config.yaml
rope_theta: 7360.0
qk_norm: false
attn_scale: 0.177
init: "normal"
init_std_qkv: 0.0405
init_std_up: 0.0405
init_std_down: 0.00695
warmup_steps: 200
Each number is 500 + 40 x the weight over its row's rms, rounded and kept within 0 to 999. Layers, rows and columns count from 0. Numbers have three digits each. The size before them is the row's rms in percent of the matrix's.

# layer 2 attention query, 384x384, rms 0.0674, rows 355-383, columns 0-127
088:520518554496506490514491485568551565550472464501605480426509579602519398519551495509486545522548491491482485461487448469446497500506459546461567477615465442500522493540423505500526534507491494446454520482558447502479523546483481475458497487501498511497424442517468460501525411491444481576473555485532574518428436519554503556514482548462533511509540512503547497519507526471497508546556
093:534494567503459442560469453522483485496501490514553455528492506505461540432462541452557490522490470484510531558539513523497443523425504498482496534497427460470490499520475504505506402525569530568538483481500578437420452522528502523460550477550481451508467518501476442482526539494593517416469482550463486522452559550504486507512492528486459534592530538437475549463507524519492548462488
089:552561488498540431512507581455488483545457499543481523475536590472524540496451476542465489534570462522489455495498483504557522471493565473551461558479438516482503545534428434515466490547452535593424486503472449558498487517464529500429418548515412557497501489549462560570483481548467554435449455514436470477486473504492486452479532476525475536470491473511531534440481483450539509514521
088:512465424484500494611557537546452473502577505591592459480420482487505563430520489494500496521433515487521499514505506502528458434456525529480474515456469460443473501515492520534425420495499499534524501484504538548456464479575480495438476539609425489463502463491530470567502506459494497550436421536526511444508575526403474509459521506474489474535499519516489476493504444511450547467534
091:379576459458462491502547551441498444477466459484451543514542569532528522538598473524494516521532452472478512505515507493539554531524525442508448499493517519496516560513526434567510515478518482460466525477507429480510520468456527493426479593509482565490497483513490491466496508468440571512612476470502464491564359444463479510452553547503461428449447457482463408493540515431558432550543
085:486510458569387499510486535495525456511444487552495552492484469469519451559478550540477563509493492493497490513533470441491503471527547481509448518482502529508536507556499472479504500523454536495503515481546445484521500439484488499456487508491474461501501434501526486502517481517495566491492424542551518512539402470502489578476557460462426531490450484509486434439494507516569457504495
097:394558469489503526432499520502470476475439456509454542498519531444562499524507525498469538530526473477506488510471489409483552539535478536514448521441522519482511527485477441539500556543472506513488484536508503482515536519465527429574480505478542520484476461555440532394564433516508564488503461484491481488534363462474487512532500429443485507462495506463494398463478483488495458504500
092:531414433505520465514443464541459499498523545552562452471488465512421546479470516488576504479519534505549556503478583572506494527479496526496520473474472441448432470470518549518437433540518489532525424466549524523452492515503480453497510521469513421521508444519497497512486570485574503525519553527474472448530505524426531474550482525521496483617567550531518537517446480527453489509497
099:541503487486521492487453524463497458548485545544493444518467495512487485532495541457487462448526546440511480525558579490538466477545482533477561436556526526472497481514469483553529519551442492538519505469468494508527472481427487525498465531488492538538456511557556495548532553492503501441457443527429530412504451473508564489495519477458447545492483480620477447412589547451488436472465
098:487530520570513478458417428524466526457476492459491516476520549518579506515435498476432522472495473522473522528544442483522467504481495439540418481423495471544544425474490461532529550522578432463523511482527514471518596545584500492486507452512539469422483549543563458520499455499488402578504550539518486491522500547525529484525510486535477522519485521491482431522414457521506496485551
103:533545512521458488472515445511446526514523553560587483478498500541563578509504543455534477488511485485509484449426505420541507462432537473526467593499419472523586477490557492547494494551513492441553503482548525462479604550551463402436601476564493447479490536462391502471498511523486472536433515507494479465544554489487484519593459408479509516537518544450474384567484505538501519522547
095:416478530533495484549526473484517524468470519460498579522571504529539542533515528574481476549421494541428459474551497469479491576498502428481433473556504478440565467484457461547517513441565521586476489503489454481517556485540475519517522483499501531499519616415520581463530467489502509526599539453533441514559426526517489482436442514541514517430476531483450498542555497530491575543558
091:541505566576465499555495496532448530544470450537518497483507553523493506475499518554509481501482474474512535493444506571505450526484477547515534534521472534496456545537486548490502485506515484523476492509517504533483464523527429485554444555448536488494517526535469470489456501426414502447506505510480515524488475491515477529556464490470513515538504458502468506508584526532536553523543
089:494491538538489520490449434571453585468495484440504491402510579480595439507399495452401534563467521547479489580531430545502448486452478530549419495534456513554525459449537515534494470534548479526461439418528529512478522556636496531554539473513482485463478486541471448448459470581508445537514566475426515589482529511462508503513460453483551517489475524555575524521485441511514511495540
089:507529560576510472533456493494589496533507556481501375585514411524464543469543530454578479511511467443540479456493511575461467508494508530525530487522512513410391479453482499468460453454426455502521458525522539505508486530491458521543505479468506499641537524546525520480463531455495482597527511542457510491447521446541514511503510485488489512530480509490483507574484522520462531481543
091:512526489522397464491499438514477537508456483421525497368458504534548524417443477481477508537485486560472492561483453502518532527453545442504547513561475506481520471524516536599522477501474413539471483501482555459503519516572418439528543514439470497476446490506432528474449411482554406480595469504476496545523446537495519445565496553459475538527522529507512461542474497558531516458507
098:507434552505520579530545515541536540493504524540501428514501497505470532489408521461547510459508513498523523514493585476496440482474531464500506489435473470561509449492525516500485463488459504607512498513514579483444421460472477518525508475430517434518528573501518517606511501428489495528495526527430448485487498465510539535525517473549465476609529548477489513495500537497471502531468
096:514463481454622490548523508500524509520545491534456565507514457529536494570487517532480520539515507485424602492566549501579419474476505509484488507477495490469526505499521560470498498393507527523497524453463459492480487513405540595510477538510433482467474453508525495505498478479476470496473537453507530512514466558503604566430507531588527514418493509586580614445491539501503452520462
100:490492497451499511463489483559477521503495481475509564448497605482535468476465484479499508565474470519422460498567454526563435451501452571516471558523535445586524479521508457504589526461466482478433561427519521490491569476533483552506506493513517529427471453510395538498502446520456430467460551491475471541534510559475552508482477479582520529432488492511531511483422455462498490495478
106:507470464516531524513512443497464561525532452505502490464497485472518549418471524464495533477515488595474549532452468556569475515503512488514528493560521412525587487529617571553543477523497516569454541458457587425469455495587493489517462498489519475423501439516431489584526500480491447515551548522501496539441515552531569548455486493538539502524452534452511552474398489494592479512529
108:517567515508474496481527580467552457493561523471509464545496466495478551500526376507530507438520483412541533428462565480500570504508541519538492461474527501515473496507488456497474449538500546491491556614493503497517472466487506466501460522510476497496594523478526488513526514443486517479478478552529501512425496498472470578542532539462466457558558453437459525527546606575452512547526
100:464493487504518433517486482541481484534516472543513522458477532481528543485561526487464503525505481543485504503491507513530467523527473546487531534580504454438566476473507556531547537496459461494442482412486454486497502505510474514514509505517514505472447427487494518468528491461505404464496474532518536515528513582515509476504464498503540536482458503552552480457378455483508475472451
103:546546467505522454472439424570493509524489452517498560445493511515538505485506487453478446545518498571499485527514468483513448455513475473489522525480437535568542447522539467539539541535490430471548418503519476496507507517544392500508550471539573525491424495547458513543512495491472462416461501484482515552542532522485467495515454448488526506515560502467485457451433427497545531470428
114:451493457531532491506483523500590422510500531483468551485441466558457559520545435525503368495499563479572516509481486467523548510483462513455480474460540498435474505549505447445505450459464446446477515504540449516496474472458497399482505491507480493495508570474587500432476471448471534511480437511537558504451513458509503516539519499514471497503444488496531495525503489485512529509473
110:500545422427532452517435528529525434493432525557548556424487488562482486466432540500516489499553519507521515539532517461580525504560491476526538505451473495484522434485626564509565504421494495489544518466495451477462513490434479486459515443505523515474492487519537414561492486515492446444459467533519516522516483538520510471507566504524457509509464489459492475468446524518487441457422
112:515478504511496485510489463497458513440522527472528488487463518533472518558513531528407492514482511544451489557566461440449478561502548476455498511441425558539528511517481524535506506497510455519478420526563535480501564539488444521490501506472498448487451527501501553495511527517544542472491487461574450482553460509468523490484495501500504551466493502573452446477504432427512502490491
113:477503476481538465532496415527456536457490495477478494454451516509511514469450565492444474588499526584430476533571456520526464532502504499479515524523457535505542488533477563570577514458492452499497459410533545561503554530514444540514529477530487522441454531489457531504476482473517482467526560472524510511519500550481495501503462543540532529469480554514515489484415424453540498454445
108:584424472521410419441503511556599494470485488520544476571499452496515531519528503504464448559408497481468537528562502528410434486491421458493497534557502444412472498454510442436508517550476422488503492510484539514509505467491535507564523526557493478547530516550576516430518559504501486467423486472508539571557556467472520389530442445419570543478508523597523516531510465444491543448525
118:498547499443554501525436513515485506481521483523441503481462480450540412401505503459539484472436532546528528465459484512549427454477441479508451516501484418495566553484557491491579573502447522485510553419439496518491506591498561520540482495498538513425449469505542503518512497512388474502467486484412538561592571537469505489519471454555466541498459485516526422464433441504542537435492
# layer 2 attention key, 384x384, rms 0.0648, rows 355-383, columns 0-127
090:523494555471483486491505468528476542541487499501555449472489494518520602555538526496574482445519470464534514552500594455527485482511520472502480512500521551475526507540457456489415532553509544451537491476392562541523529462438559547457548527451486498502493498525453531529499547540479557567518443450453498530522444521511419476515472510496399460600547475543427559430545422547508470501539
086:473502449518570465549483492531454495514460488523504524560530527494534446477476517505468472513398549572460481489440446510481556516511498493496506508545507422525406523466609474514538484454574506513494557557511506513560493497548527478513487462502490433507487447513441475520460452438479488550515546500498455510588447534477578444523478506483531542506524487510565440531506534377514437458488
102:584497486544526528460509504483518529460454515485466418538462547485543533587475477440507551434471476484507516524524553495484492579487480462555548458512479506499471424506576499488544586506535486562508476453501538519548497419530539452462465508419511457498522529467482452494515542548562434489541527480552556521591546545511473545512486436566453514483507490495491539555505564446518547403560
090:472514488580453497484436565475522430419447525479447563530499509490488466513475430481500497456448509569539482431492519439532521513553513553516508479509437475536482499491509503500599531452521507507502486577476550507581538492487494500536440526514551533516478527512502492509497449509479469466542485494557501533537473505551532445524497468482542514488514541461567543602481462468502534497485
084:541503529496512507538515525441483497516474489508494425512414496521517595501497454424545489445542473432547535530539507470507451530463534510516546511479505584516510500556501522498460525537429520573557471463503487521444548424448556549480484522450468504526485524538456495503507527520566464458516503554473548432508449516549443510489497462505528452433410592499458513490509482541450504554520
090:518502472478522545520474438489512539459487524546560451519390526538546557460522509503552557504544521515419511502526503430462487500484489514568568527519447479459476488505577515502494557536479558509538538490510490547466590457430516449524486573510492527528486539511487490456477471538548469506474472470447572513504530549491419530524502470538497482471472567541457502522483495512427459464541
078:575490486494507526481533453457499489500527519522503367475441458505523526502548566460462485501504509418495504520472522500526501478495540410483507542540517518503563464492487506535420498508509437511473535461513421534489467451499538490526518508510478507525420475528528490416535494576512522499452445527497539477456486518467493537462511529531469450483438516567447538501531510480478533460546
080:443540519487518519466489514499570474493506501489529550496508559524465439442449502453448511464478502530520525440496526484408448520508443517522445528491512440513462529504491462437464486473516543436488505554475474484583454536536473450542522465498464510383589523448506492559511553453484465477421594555531515523458505467528500488520502526443474559467532522504497450565479464453511480554529
108:563456490560507492501512515452453541495459551459535475541514503570454579450533479506472577499518480540489568540538472432514442520499484474487484483464538501486501548619488510546512483551496585556532490470535503437501515463564497490475474477484519506435435489497496507452462478561528537527584492554480510489546597519489453480477511508472447461439563485492478500460462483486485521569508
096:448485503518520519560550502501492472520566470439444522539500468480550492475464557492471485528490547536459439433557481597490508526507578475504468534476490444497461489462492458445422452473491487514545537488509484478470488477500517468503484551532527526502481498593455490547530505477468412423545508485473474510497501460549494512568565516373522524487490519536599528447514479457471528555497
103:486491619573461555442493552477405482442463387581520521518476500474484494574433457457528458439482542509546457464439546489471528474508500470522519472553513536542463521473473550398466499482591494471468483577422524546536505461496513542546476518453486490554531522493513438532513570523479486459496472534552475542505432524522508504606513521583444464503480540516496494579488485413456485488527
084:432517496506480489507534555465493521467542395479462449483453491424439485534483460499491462491532529484536599414529482576499514495497560525493527562475520450494521464507549497498500453439557508514534592472489497449560503483492494549504460581484530452516475546490516432518501457537497513497503493561493467391522490442465503518468453467453572487501454543457538519407530551499518501508508
086:430515470488460485443462534538528542447474488520463449557603537545455414461505483496463473511419520557514528472475498543516506502493466550552489535542459513493525590440499572490580488503474516468435478513452570464511468466498477532548583472522474448535543400429508480438511431449555534449501558516539513504460418497545507437497525456517441543535540431517489491483525537439475461470519
106:473543560510491512513455536523536539457498510479402438468532459494436394468484551472538506529513544563528463488539478558561536523519541574530532470536428468478493529428491555436554485503527512484430554541428494457553506482527507531504548548475485478501503495450412467562473490436495485490536543502507540535495474514486563457508523543515460460531576462522573495538435564462484479541524
074:475545552544511487473464537498543552506501443542536544532572492560515488441513590471524483548486546498471480531447481525449476453513543533542523474524442471533470586449530516462544504506502523455498485530412521521495511519530430474502489459524506530463521525404482525475475489439584486458532517491478467548502437518452538450515409499540432543503520396472529461530494560445519493471464
102:513521550501492543443489545505496578538428456533492530521499604542467496441512507459481491507443522522591546521491542567523484491547479547498484540458510443469522554541469524413544462513521528451445531554433448557540511421557519547495476444450506431510506505467487478518488513500448522473514551553527475525581497543571524478504435602498369511443522491459527451479495534505458479517510
074:487576474504517402454474473543476493491590510453520481582546520517433520542510505516449496484472511536509469553448472517458447448463446511436492502486409410570491495433479451505557496491414506466487517524482573498516437497518564466482484466496504564476543470575542540545513495413593542509478520462467430470577470492533476515459478485576455513528493468470545488427499483517499468514540
097:509466498476531470565521441498479481492461507444434415507517523462471500539550503484503561545503493523417508501578481546496522479449490469533502453499468521487504473571568534532536494527465488485498511472570400425467435503472525502502543468493506458468435464498467504508513449537508490537513459427457511490473569536492520477539550481515514513434470548433548492465488483554560495516490
090:509465522483545492475535526416466496508517545456394421528467499480508449480491505458537543497562524530517449506533504475549469514492537529507528507608556495472492471567574550490486480499489492499522555562509511468501507469511437468440521527446510459530471479489451574446523433523472491515543544496501505556523510589450480527439565464445489433482562491465477534509477604553514534570532
097:488523496468501540506433449574453576507493562433498434590533526555478501543514535454521519465480596495478450500542559504494474501496483504533540488498469499527501599569491538474556535519416451495482555525448502519503497525487442517484426470405506503475549496517448508533524508559484493506545553471512540550480500517559462504523515546534382483543533417531569511477535442487529536489525
091:558515596521435513484520516476438449450483488488547484481463480443519559526513465464516509557521524464502473521453511546459506482555505465491481532468512503491518468475415464494448507502494578487445495498473498512499526440477514513589483503478505482615530485586512562437546560542573449574479581548471475528547530459516506535494457513556479530524517506491466520500532503496465485513479
090:519452495478523536486484519466454567537376516491467471484522502521501473475502424427524468552473493547486538515560533453529514469472500512456468498502533494514435556598483507505516463499442547498584528488525406534534551440532509565441459506465500420513498445464426483513524497470484523479491464482507482456532523584565449537437526514484479457450502513414418451501462406501554527482524
101:490501532460422534451438450465460495514489519534457475520543477565509464471509498491541604484446551454570517547475540471470450469465442501490570460494530463582452572593465527414463505518520454515520528505560494559474485511562498483448534487416508434424469440516501497575545567519467482460541403507510462592499457480489474521540479585496501521488500505553509498546480450447502507492550
101:425564421540534467579445567542453505524500432479511492557558511515491508556532453531520377547473523493445533477446532473467460490484548463447441582555460472549584421489458452554501422458510538511504455474538511521516521500466507566480478495495541445482441464508478510513483489492545543463538534461604431462555421469507471537543496491429538548491442448475506500444498435463519439554406
101:496499458493474515469517497505419592545486497432423442507406576502546559512498534512448531502552486513512532546513531506457487545417451482465499479461529437497501523555445495495476466548486507510506500550483510542429452404552501530474506524513549511509471497504539610494531501562528535534509442525521497460569524532557514590504483535532556524476508505533533406424506493512477445502552
096:501523510562524533456450496541435424505576490544567516504523465525550520531540503505497474453503534480576494476519507467609509437494485503470451474554456509507502556510528490583419463548505443463483522524486546479454476580548537498495530503514485495483464453557536491465510548481505428437522451442470450500504406502404461427485519482483500470508504525556513510412445474548396509466497
099:488508470480483499504457571522463534467543553545494485532506510494531505521569486458503520548491501506538497484542492463512483530529483529456518459475524510443522463550487505534440476491469498558496556482495515432538556512541574560471501494475556375451504534521444453515521513512517524441534478476494422456642497499508537431459483573443501484463511432496557498509428491527452467519519
108:466475517479482511509475511513524500520430519545467503457552453546521457523520451544456442545478510505448529455494486485494489480471529480523504533400527509518510480520597474497539481496513449458532466448580436615558519461420527560491459525498464483527482477452486478485431398520478443477476461452531502442419465499503514434521499452426523555456487532460475505542524468482535575480526
109:496472537481487453540507452518490526616452577464483532570545475461515469508516525547507491523527369551482450481521517492549426475422588541506447463479459478487534518550590518508480515533550475534567494489514455441499568459427521534508534503471561496512492480494491457477554408538481525498620488493509479515425487553535591522498527523466497451463483471563544499526513497492520517583505
# layer 2 attention value, 384x384, rms 0.0721, rows 352-377, columns 0-127
094:486455510452446485480488510479441553519630527524477452521467474561510438484527489416472524469445461506496442626538569545515483498507457531546528518508510509491532476594507474485513527501549503478501468512476497459567522552570482512508504591482526490603515499498513462422507443542517509479562499572513480465500563530472568417496552452460431423495534418527540519511475511503553512499554
091:457532512477586434463496420557574455534523523539600574486518501520502524525526515567451548481511429399434519497470540545479441526451514432502479502465525482481536536541493494501519483441452457458453518506459563493504444491419537517421526438509463507494531495493521491510516564512482534463508462491538554468460483474560512515467508444557529573558435557499437492464557476496511466448479
092:504523433424499428516520551456598491483500527497526477384565485550469522537526529565526519512542510546494536479504408456478539508465522455535456551441569493470518491572564549534557497525549514415553548536519521442588503514463497526468497536507510443489487448548478450463453392539472494595495466479513496482533505525521489415519481445513541504469494572469409474504582419559533505468527
095:546482484514489509590513517461473557592546585530517454551505472484564479532495476520612512474538482558507491512558541513551512532552509461500471461496487484456561470570568503522491470561582481451496482517519480442508519564504470520483502590540526461477429494448514455495503492529465490440532457547494470472465510510484452542506525469482426513471514418488454612511467574494532515540525
093:600482501530467463557514480514559552466449549507561484439513474499540530510495452506538454525520516425490600519535538496477440522514431426545543540489521532529474517466529430505511508515517494516538526577589388465499507490478474536469468468447511516462455539534475548524422485509584514574515482494481437498514557482500455438453560505534484529515499499535541476479482480537498419502557
088:644468525523556480473567544406428523524469472484493487419490489497570518505437582481464410422514511483479462450459506514459490461492525454526507424470443454519495458550514423583511557501516574473478543484494494472472521486537517447503526468497478448489464609405492511495538505507591461494481467564498487552555504542538507491502523465552501476499499505575511574490530480531529468475502
086:497508471524528451519499460516485535536483573593547540569545543480489491450525511581527449524509497463501457435602537567530525515451512450531500428482515580423447478554535480511487469504560579529464519467516557461509553445529540535459427502496485449504487455551478546499475413491571429556496475575495464505501591529487517575470508496507484519480544504487464429509498516530469528559514
092:536517551482509449550453522492514546517537507511502544497439509542535498539555473461446503499544514456463624420474522462480526495535499499578450535511506553510557476431477550464489485451558401460544483407433431478495537559458480508499445484550465497511466526539436510543498529541474494493476459515519460470501448577502543548480518583561498432465433497518516524537529520519496466452509
086:488486506450423553520473507552387479432553535508513478468507468507527512548521506502456499495571501540486461527497499461506551477562548499474490458528512534506487436499516507509448552461490448514554533532497490502512542506488465506463463534506446477479496559547474489424486499554482489497585545417530455494452457426548506586465469526450495495534536380491528536468493488554443557570548
082:483536512496496543452450475508507500499441536509457474515474503495462496529538602524545555553495456533517490420505514502499453455515458508520576467487477525546619489545423510531467500452504543502446556519533452465450477542480506510506484494461511469506482443447574518510525489462523506534470453542498466508537459491418458518492506491477507518473534500495649539562543514433534381530519
094:508507559481548538573532525539473506516503396450443450525485475452496547453504514522440550572543556498496480445486458416544544572503469492497471490572579465505544569458513543533496437498471588448404493533548499515469480538489523513505516533431456492417450455473540515497481520514491498434482474547537538480531439564475504551511511527473558506482505468515523496488498515527443486441461
098:463485467481482551445473523571483460546511393455487534479448484557468509498484565505404484426435474510505412538469537446514482438488516490500465430492478511537470497553521522476538558536498487497543536463451509530467577507554482525515473477514496519522517498494461466463504487492526471524502516464549528511446525493480600488559552513524469510516490495496539541535492461450466558496526
090:597535554479501481492527479456493586505522492471530522488499430533405487536386507468498501552530462450488483493497556506455496587466513549562600579477515529510463579539570414503466552551558452550515461508501462517512539450491458586517455526505528490578452579523495482487484570448549461536487517532527536485520547506548553538509529510486506449536473496538505503493443556495538479531497
091:472512532534529460535463506490510477502492501521529430488500502472516553540492449553545533480539592562515523489474500522507492537554502507528437565547531482495593458490521525542456487487435588523476503535515449488473438534458568526496518496488494436475477432514558485468464574495508522457468454526511494448542526427534534468538455499458485549522467435481456520399556455514550438490498
095:499497478463509500512513452518452527462478464503495510525449471475507589598537477473526454480542518526417511552558555456503476573563547517589584493492489419497531534520541447545531514503526529525586513520607496437479502531481488552534447494366618522524504500526473525473458507473541502520516580497587455406525525559508524490509489502468484522464517432493532459477525457496514472550555
085:549540483524501426581545404470509528511552530431458481474420518496487581475500507543510521522529517543459517444522525502536469521462504514507488590445527452505460490564518413502473493546447489561448499536482469422445460463499556533423503536534398449524494500544574525504479504424517529499521472507437438419514467539486472546493471527412564463480544546502455506436550522552471550513524
089:525551543553474494467524534572468436472448507497471476487471569493518540470510491531563608483458457475552535475511464477534538466492477499579464477479490534533490517497558531560503527487483547490506422487403456451524469531518520532531521443521451390447440394508430487491554532526482501482409506406538549577486451541423499457472513522571473583525462497481454607541484497515571511451516
089:531521566439480462536441490561492519513520513497593505504434432446460419565517538539440481496519460501520531490507496426511467481431523473516401510504464535427570491489497454519420496474475531555532518475501467478533453471450533430474476447503468421522488493571485514512518522501412495510517570506490544499514519510446546477480540466409488514432577450484502472568602473556504507513505
090:503568523454468477518511487561421541483456477438460512493560547541451454530496462493349461471467490526506487488475404530485473508458457498518499524485489493463498487462504493491530493460441496471501453468467535502531483457530480518533544524580466546432486494505461467479534431487469589510515493484469509507462487461515535589446526549485469508499494503509470458508454526474452528482490
089:487395455531560461564519524458460430529471530564501494515494532457456552487491499482571488514462569516482551565461456475528469500515541484474462492528564515485510520500498549554481455483513549409506488482520530537447545478495484455520530458532502503410439467514515489467495502524521512490525477559461489531536500391566539465471540370422489543506463546470457530481516516470489503467568
086:517502512523481500466479560491518491567528506449493477455509586486545367456507494481529441488500555579492557481472494530477500505517512516468532509502481542471559513469478551563629489457549452509480560417521468453536587442541470548531563458459494476454461448433445466513490495642469528470534558585520571500417490408495562490529539546573474558499435478493446498487438567549554447533466
089:482450604560536528493506506487544442501496504494493467495489509530542507479553445511500499520462508501491487475428469520481487469517468489486449476533544433516521431520503525490539517450503474489516517475569567508484513476499500511510546417518479442459541476482487475454546540496495510473500479463499472547454472508478540480467499444504472455452509539500442488496542526498529544515412
085:584475514476520456531474490442538552513480526489485443550467498503484483513467453572497479441572564546504530466534465481511492548455583433569468505545487573508484532595580475551484450527493488499521515492430470528448497504486496618502489517424508520489465551510569544518499538499526489506452538535497423471491534471496464500487534517465483497536529491514472517543557484509460525456541
088:572442482454488450500565486467518479484579516529502496529520447533497401427471528526504483466529461479476487484464586549522542507492471441493532533578578440507496512487511443471457495361563469481514495548461514393549534472532459524403495507516454577556527408515504537553440520514501454482481492579481518530553529526441467561551493514487461487516547531440488538561498504541443481494534
086:447500438532517529502451481497478462488494512458545460455476495542543414528405537457537519536441468585541465493538476471493539521510486545416443517460547477510487550532406541506547484508546573491532573510460417507515517486536546529484538515579513450516489464541448505492533438527513461473423547460485482447459501388496504453536484485496485477521553488426479455438519515499481539442495
093:490513455474488525531563493571539544556443469468434463485570562488425574467478454542519433582492520560549497498507515508469482468509549500505425509541495469453438482526535511549557487501501467513452488498504557523562509527567422485536489456504456534465461494517521515512515445441478527480574585461502502422506459478501496474465487510490470568507505531541513451491509569512484440576473
# layer 2 attention output (transposed), 384x384, rms 0.0578, rows 352-376, columns 0-127
094:513576543488449477534452486525486515470531571522470478445599478469550490526565503499561485422469583489461475512419523513496593484508496477536500518472499534533459427473568488534459429580471483462510498541456487487444475523493527492427568483482455529485533512469497480489517485560472548466470533515566499476423437441523506498505501557456514516521497532475458477542544566491490481525527
085:482479472477478478526484413526527492389385504478472500485424476531485528475460497520526466545451532465446547486531452473547477518514493538426468516550527505574558482556427500558508484451499535513453471476540463534526566530537510489422550511529546541530451544545471477481467498500473485507492522468516423521472436554440501462525458499504506465480504510504467543562505455473470399497497
092:499540558556512498477526461527501508514498491483563499461453436445498492430468486458447488461552425579450502562463462481459460519524534535535488481416478556501501419513452517444520529486502532488460496559469509523501545490554464536500473437499532527484513481542424461505443552474427482459434566493507469472512543565488582536543455452510489423448422543425521547515459525466479454409505
095:464525474498505464455486492494526466502515486536482461474474521565567564576515478569550485400542428383457509517514509446512603443464588475548461565427474528434465485481552509485512527456474492463421482478511509473490497498492474474517505510535534486373449486449496510472481474455497446494510461560520477510478460488451510534424493441503512485414481475523461486426511560507592529499502
101:519503532477502510538487490538474488489484520503499532491452443509523548530463505557502505454520506606464563475450559502452559462416491416493434468496463449485491481513573534571518507485522480457554436491465518412522498557548532491449433513458549510479475504522526426466521494503394475542519487534537511501469502458511587538581479537493545515506475564487480541438473508471483453502506
091:511564516524582465617477524495455502435582422471464434498495457438537508487497436490463530552472439492443523536498547534460539556468497481503533504524497452502515607466492506495561457524484544507461471540540495569514508536502471524470403475456483505548559506586449472438496519548551473598456512451432474493520518479439484466443446392475497513491517507464470518505540458480485509454558
087:525496458485494475471547471519503475510512483589480545507441506557473466470530472532411430484596437507405473504511484442478462572430536554512508490505467530463489477442502557489542464539505395462554531460497456513458522435485479486511434512500552483486498540568509518487445460433524464436447485509499528492469465480486477482502496469582588608504504505481460597461490480559499522456544
100:535522485493530447521456517570555483507479479566526512498432491442513522509510448489524550516395469409422472639508539513506534433431426511447525471489518525540472496460595572511478516475461534516531464452434547479522502505480503565466496485440588467460515455531488527528479502478535501486512495498490442477478512422477491460473503511485492519477521554541465515490498506483526499445513
094:412451535536541519504545569464559526513497464512530456525473462479447428512465450519518519513434438520577489538467524443526547507544567552458501427517572520504433513471473535464493448504507529518539494521474506490506366469467476527485510483493520472542517423569467499560496560463485488527497467511423462439443459502546536486563517539492457468442485487461532497510517515534458440483528
079:578561511516501557555514492435453520536543502559514481587581463498510495459469486505488531485464475506481473486538508510521503470449476531587562533518493470496508522465503509498482484492500506456438523507548518481551446468462453561506605502528490504538541482481552534513529533463533501498477480510526577502539591528528465468414461496418524483583452477486514497469462511500487480487464
097:526499462489501533467463487500496474560603409511569480575542525540460451491478555501540447502502449497545473505591568511522518479393492475481503457476478514491538550561481494488532542521506501489488467447508567512490464483460531500449550512539464532507492494518511511541523541497472533443479551482530545494563466409492434413527563479501486449450448468539489502512469548548498499419533
090:468527502554559450492492526442481531484515517498573507510588550562509531544453460464459519504478496495488498477476514528416483572548471539510474502498474488556469469487480465472449446477560517511480473548454432471518464508554531433517445512464491485550607516505611508449488559573529419523469527491607500519441519477521499474551529542510494486503523490486503501513488475498511528504552
093:537473459509533408467539473406469547493518510442449477506514566533471576499518442536483474553457493519485538493560457473499462547467562535505486569522396506421545454526481524546505517542491506514427411491555487530498463555553492501511506457451508489439481518480487445455511438510531495556480494534509494501486510470527550523502444493443531569450460537514444575510583462466511546509539
093:596507483485388525421520514515484492497506481527526503492505530530501439505538559454563524469578538478524490546496521499482482513535519428474570492546486444561478469481564488494496541476533457500528500450514517515559482531434550490557509512474497514456481485499410488487556407514565513452506528560539596467519496536461576481535558501465389528498469502460549494440507518472485574507497
094:555532582507506494483517519566458571544502464444449445629556462462552469470509501453491501498496404476503500492408482554448488522451481576592520511496465554480488459508515521559496436465510495463541494500485530490460431506469561489455490515508524490489525457479498461477500489457508549529550494493441469483531491525447557525518457481514492552450573489496557490463524509506553500497577
088:516545493475545525513490485552575473466538459515586459472508519470497510568523534451431535465559382485479489500527427479502523496547565452468549479463500486465450526513454598548552415506535436498501452501484529532485505482483522524515533476488454478467466497490474459553416498499555452432517532581518507531458574443477468508552489465489566492522475539447465524489514472547474452533541
093:507526508514443534523503541473428592467434502538496555515441513550549419525465501443481498488473522589544483505491469485499515479536460441463520507545434472428482436514491524447469495490530500463538435474407489467482537532541471501498536507517608473522551559454440464459452496599382431525535416530479558521513551516484480452494507499507488543464503555502521497522444463519492505449486
085:445450519500567485500465509497456533428440503540608505433509504537528514510551499540526498611526576524496523558418480515478595551585478470491564529541469543522525430434549523560568474475502451582493527488477429524453495587511505467555539498456554459520520446503510497546456540447450450500498502451511535511532573477503550466455549619552481482529532558498491481510473514524507437499552
093:566441433522506506462431504477527469492465583527463473477465515485535472480534487495530552526511551490461563532464493515426470483550498503397484529456473530529544556464490455467468472470524495498486526478519470587478522484517553533492475489577486541584512508439510520492571496522539510470552491488491507529452473482522514430546523530566549516465470509522508493431595517462463483433498
096:512486383552473503481430493445430497444491470490562513456471424496534471511489490485519503435448488502475446481435492507557496534526497535474476572523565455545509400416598546486512517507514536512547458485474462482502512494524492502591538549464507504517525549466497554504524498512455417460464495531510492469498510528481455469488483523489498518528488494409486537546472401479527541545434
090:538469524487533467443491459515494570466425446539543515503577498507515506423497512526516502454493483524436545481487526558515500514540491475527466436506459461427560484453481431448465572501455563541496475514420446502512496477494505485512520494527489530551492492599561512476543433526541508479479477526439489494497495537471466491562448483473490516470499514489459514519446521492562529518507
091:493561473501601484498505468580465529431448489455480515441514537551491486543476534516522488430545466436520548470496469431482534465447514539451513495518462535587418483519515526509486544474537504499450482522522476543512468504516505526513482482483540465523493452435597523526541433511528532547519510547577487493520495486486432500552552517548519511596513468546468494532529493515528497458447
089:449548488484562506510515519478510474471509556509490491433430475444520462491455443491472482480557469580499542559465546487554553503588526561517505473433522537527523498551551504515565450512410417495509539420570477484479488481541471531493527440500467530463430486566518420534499514551562418492469471486498512504467525523487473485515449523510473466475489487492504467446465565499576524472512
094:509495451565588489609506483498528477434485492372548583556509499489498531560479541503450412486431525466494559492550433520508476442455491504522502544480567509515494495540501568462547447485505500589477501496434497517540602490481486558509556503525453459493494520470477487474492521545524562515556520540451492531515468413475562429451495533520513473546422504498482523533414517484550501567500
087:537499539613436485507528497480580576593513495506395491488562488509490572536539491471491517516530518473567462526452492441489478499489524469477471513546549537473489517466503475530565469558512469474466502498485493495546425485493493489488504522430463478522557481548531580479539488525568513502554548456551518415486515477558495476485519480586501521484476451504548492463470490549524546571519